config.toml
num_key_value_heads = 13
rope_theta = 10000.0
rope_fraction = 1.0
tie_word_embeddings = false
extras = ["capped logits"]
init = "normal"
init_std_qkv = 0.0189
init_std_o = 0.0189
init_std_up = 0.0189
beta2 = 0.98
weight_decay = 0.17
Each number is 200 + 30 x the weight over its row's rms, rounded and kept within 0 to 999. Layers, rows and columns count from 0. The size before them is the row's rms in percent of the matrix's.

# layer 4 attention value, 832x832, rms 0.0343, rows 415-436, columns 640-703
098,215,199,186,207,238,155,190,167,216,185,154,133,178,145,217,131,195,201,205,150,176,166,174,212,197,204,136,173,167,182,214,237,174,187,237,221,178,201,208,196,207,217,242,174,210,189,153,246,182,205,142,181,218,153,154,163,177,220,190,236,203,201,223,210
091,255,157,222,222,222,223,189,183,236,181,200,211,163,191,175,256,179,202,224,181,158,197,251,179,168,205,206,246,189,218,174,254,245,202,211,167,197,227,263,215,190,234,168,168,198,223,241,192,223,203,188,241,132,226,219,138,195,220,165,183,221,209,173,190
100,179,173,211,136,235,183,207,203,218,197,214,201,187,152,155,202,181,178,152,205,200,218,247,140,207,160,247,176,233,177,225,194,197,187,224,262,174,209,209,186,237,188,167,184,206,217,144,220,163,142,220,179,217,176,184,134,235,207,215,187,228,202,196,211
094,170,161,225,243,170,204,185,161,172,195,219,230,221,163,187,155,187,219,211,227,176,227,197,182,239,179,159,157,197,181,211,238,206,253,202,131,205,222,182,193,157,226,204,194,191,244,197,206,265,185,204,216,228,213,189,184,277,209,181,242,160,192,196,173
104,202,237,198,205,207,187,178,192,251,189,199,177,160,180,217,189,199,177,156,237,212,216,203,156,191,199,175,216,178,212,217,231,173,135,171,201,216,205,218,228,148,240,151,220,227,216,192,222,154,168,197,220,205,131,166,244,199,212,207,199,293,139,184,224
100,119,236,225,219,228,178,190,241,240,179,174,196,168,175,160,215,225,184,161,145,174,247,173,173,147,192,154,189,178,209,180,205,201,200,226,188,221,177,189,152,192,194,209,202,240,185,222,176,208,231,178,251,177,212,185,179,200,205,194,229,197,159,205,244
093,245,205,200,250,182,215,154,214,201,193,232,204,195,144,160,168,207,219,211,212,170,140,289,183,230,180,242,219,202,204,258,200,240,194,198,135,219,242,208,173,231,207,204,191,224,182,243,210,181,212,218,223,244,230,213,196,213,205,196,237,180,201,221,206
087,211,242,177,211,171,189,232,136,167,179,154,242,172,231,249,259,187,203,233,261,223,146,151,238,223,209,157,202,203,223,199,200,193,205,198,235,196,200,169,195,206,227,194,215,183,222,193,185,186,214,151,197,203,239,202,203,131,189,220,138,226,230,199,128
101,203,232,197,199,223,171,193,202,177,241,206,136,229,216,186,260,137,203,210,150,237,242,151,207,255,210,209,132,200,169,214,134,182,168,196,238,220,201,186,212,231,226,170,181,200,175,147,173,169,207,145,199,192,198,153,240,197,212,137,170,202,201,194,176
099,156,192,190,208,244,235,210,200,130,216,196,186,202,232,198,217,196,215,174,167,211,194,235,197,216,203,210,176,222,172,215,171,146,234,201,174,181,178,168,194,155,200,212,159,237,178,225,207,215,157,208,177,194,255,240,165,222,214,198,177,208,232,143,178
095,187,195,207,168,214,209,201,219,179,163,197,215,201,167,229,114,239,166,248,216,189,180,171,140,212,213,185,195,217,241,218,207,238,182,215,118,222,224,155,175,198,167,182,186,145,166,186,252,251,200,240,186,208,179,218,196,253,206,189,245,174,214,216,203
104,188,192,225,213,172,223,178,251,250,174,196,190,210,173,165,223,181,232,200,116,234,188,264,223,184,198,283,84,212,197,188,140,186,201,215,172,179,206,206,147,202,207,195,205,248,174,208,194,174,179,227,202,182,241,238,210,188,221,197,232,166,213,240,202
093,222,217,231,119,187,210,182,173,185,181,198,216,233,273,179,179,233,209,146,215,215,238,186,198,210,179,190,224,222,230,189,119,223,197,207,213,227,200,226,176,188,194,240,181,269,257,216,202,220,210,200,225,193,189,221,152,249,172,210,240,186,173,171,186
090,201,201,171,223,221,173,213,170,151,181,167,184,187,237,210,203,153,161,180,213,221,251,158,229,214,175,116,158,192,190,197,208,183,179,185,239,235,205,176,168,176,261,212,209,169,150,185,153,169,213,190,198,190,184,222,208,204,190,186,166,180,146,195,188
096,189,213,206,223,216,205,202,260,156,202,153,200,224,173,212,178,193,228,173,173,153,201,230,187,188,187,206,190,234,173,159,189,256,190,182,171,234,197,183,164,204,175,144,169,180,140,261,203,187,244,217,209,214,202,219,199,233,224,187,231,115,199,218,229
097,183,249,234,183,238,202,220,236,184,223,189,204,210,163,217,182,192,214,222,165,145,218,201,205,158,216,296,218,208,223,212,241,181,199,203,209,210,156,187,260,229,181,161,214,213,202,230,240,222,215,241,219,208,176,208,238,226,226,216,195,188,136,205,200
098,185,192,237,163,199,258,212,211,252,190,230,190,230,127,188,171,255,192,218,286,160,147,216,217,167,207,164,183,175,176,214,243,265,236,186,159,132,218,226,175,221,239,176,171,191,109,207,202,177,195,195,166,198,212,196,175,219,189,179,202,137,154,199,191
088,194,186,241,188,176,203,224,234,203,195,253,174,208,163,187,220,235,206,214,257,206,226,234,175,169,208,181,166,186,135,195,204,215,183,248,200,184,178,200,162,220,218,195,226,210,173,214,229,203,272,176,203,208,203,242,187,242,200,161,241,159,203,194,225
096,222,155,238,225,183,197,176,200,222,157,186,235,166,217,186,147,245,163,198,288,206,162,182,177,229,189,159,237,165,201,193,194,203,224,199,164,156,185,174,142,155,200,228,211,176,235,195,202,223,184,224,167,168,197,211,110,176,181,215,236,210,197,242,169
090,129,223,238,275,199,167,175,132,204,205,179,228,191,198,223,167,231,173,212,246,193,192,197,195,227,226,154,175,158,214,166,193,164,206,171,224,256,188,281,198,200,215,199,206,172,231,211,208,211,189,206,198,208,158,183,190,192,218,218,233,247,215,193,208
092,190,169,127,206,196,216,197,227,227,217,174,158,182,138,233,177,167,220,175,152,168,193,208,212,250,196,264,230,225,187,169,250,187,178,192,194,215,176,199,238,218,202,221,152,197,189,204,148,210,191,209,164,148,202,227,188,221,187,198,165,230,219,209,219
090,249,198,208,176,197,209,187,146,195,222,242,211,201,226,231,200,223,194,221,213,232,208,248,176,204,214,221,168,193,188,266,195,186,193,207,187,258,238,243,223,191,151,205,219,222,136,205,257,163,239,211,197,212,163,190,213,182,240,189,190,166,188,216,234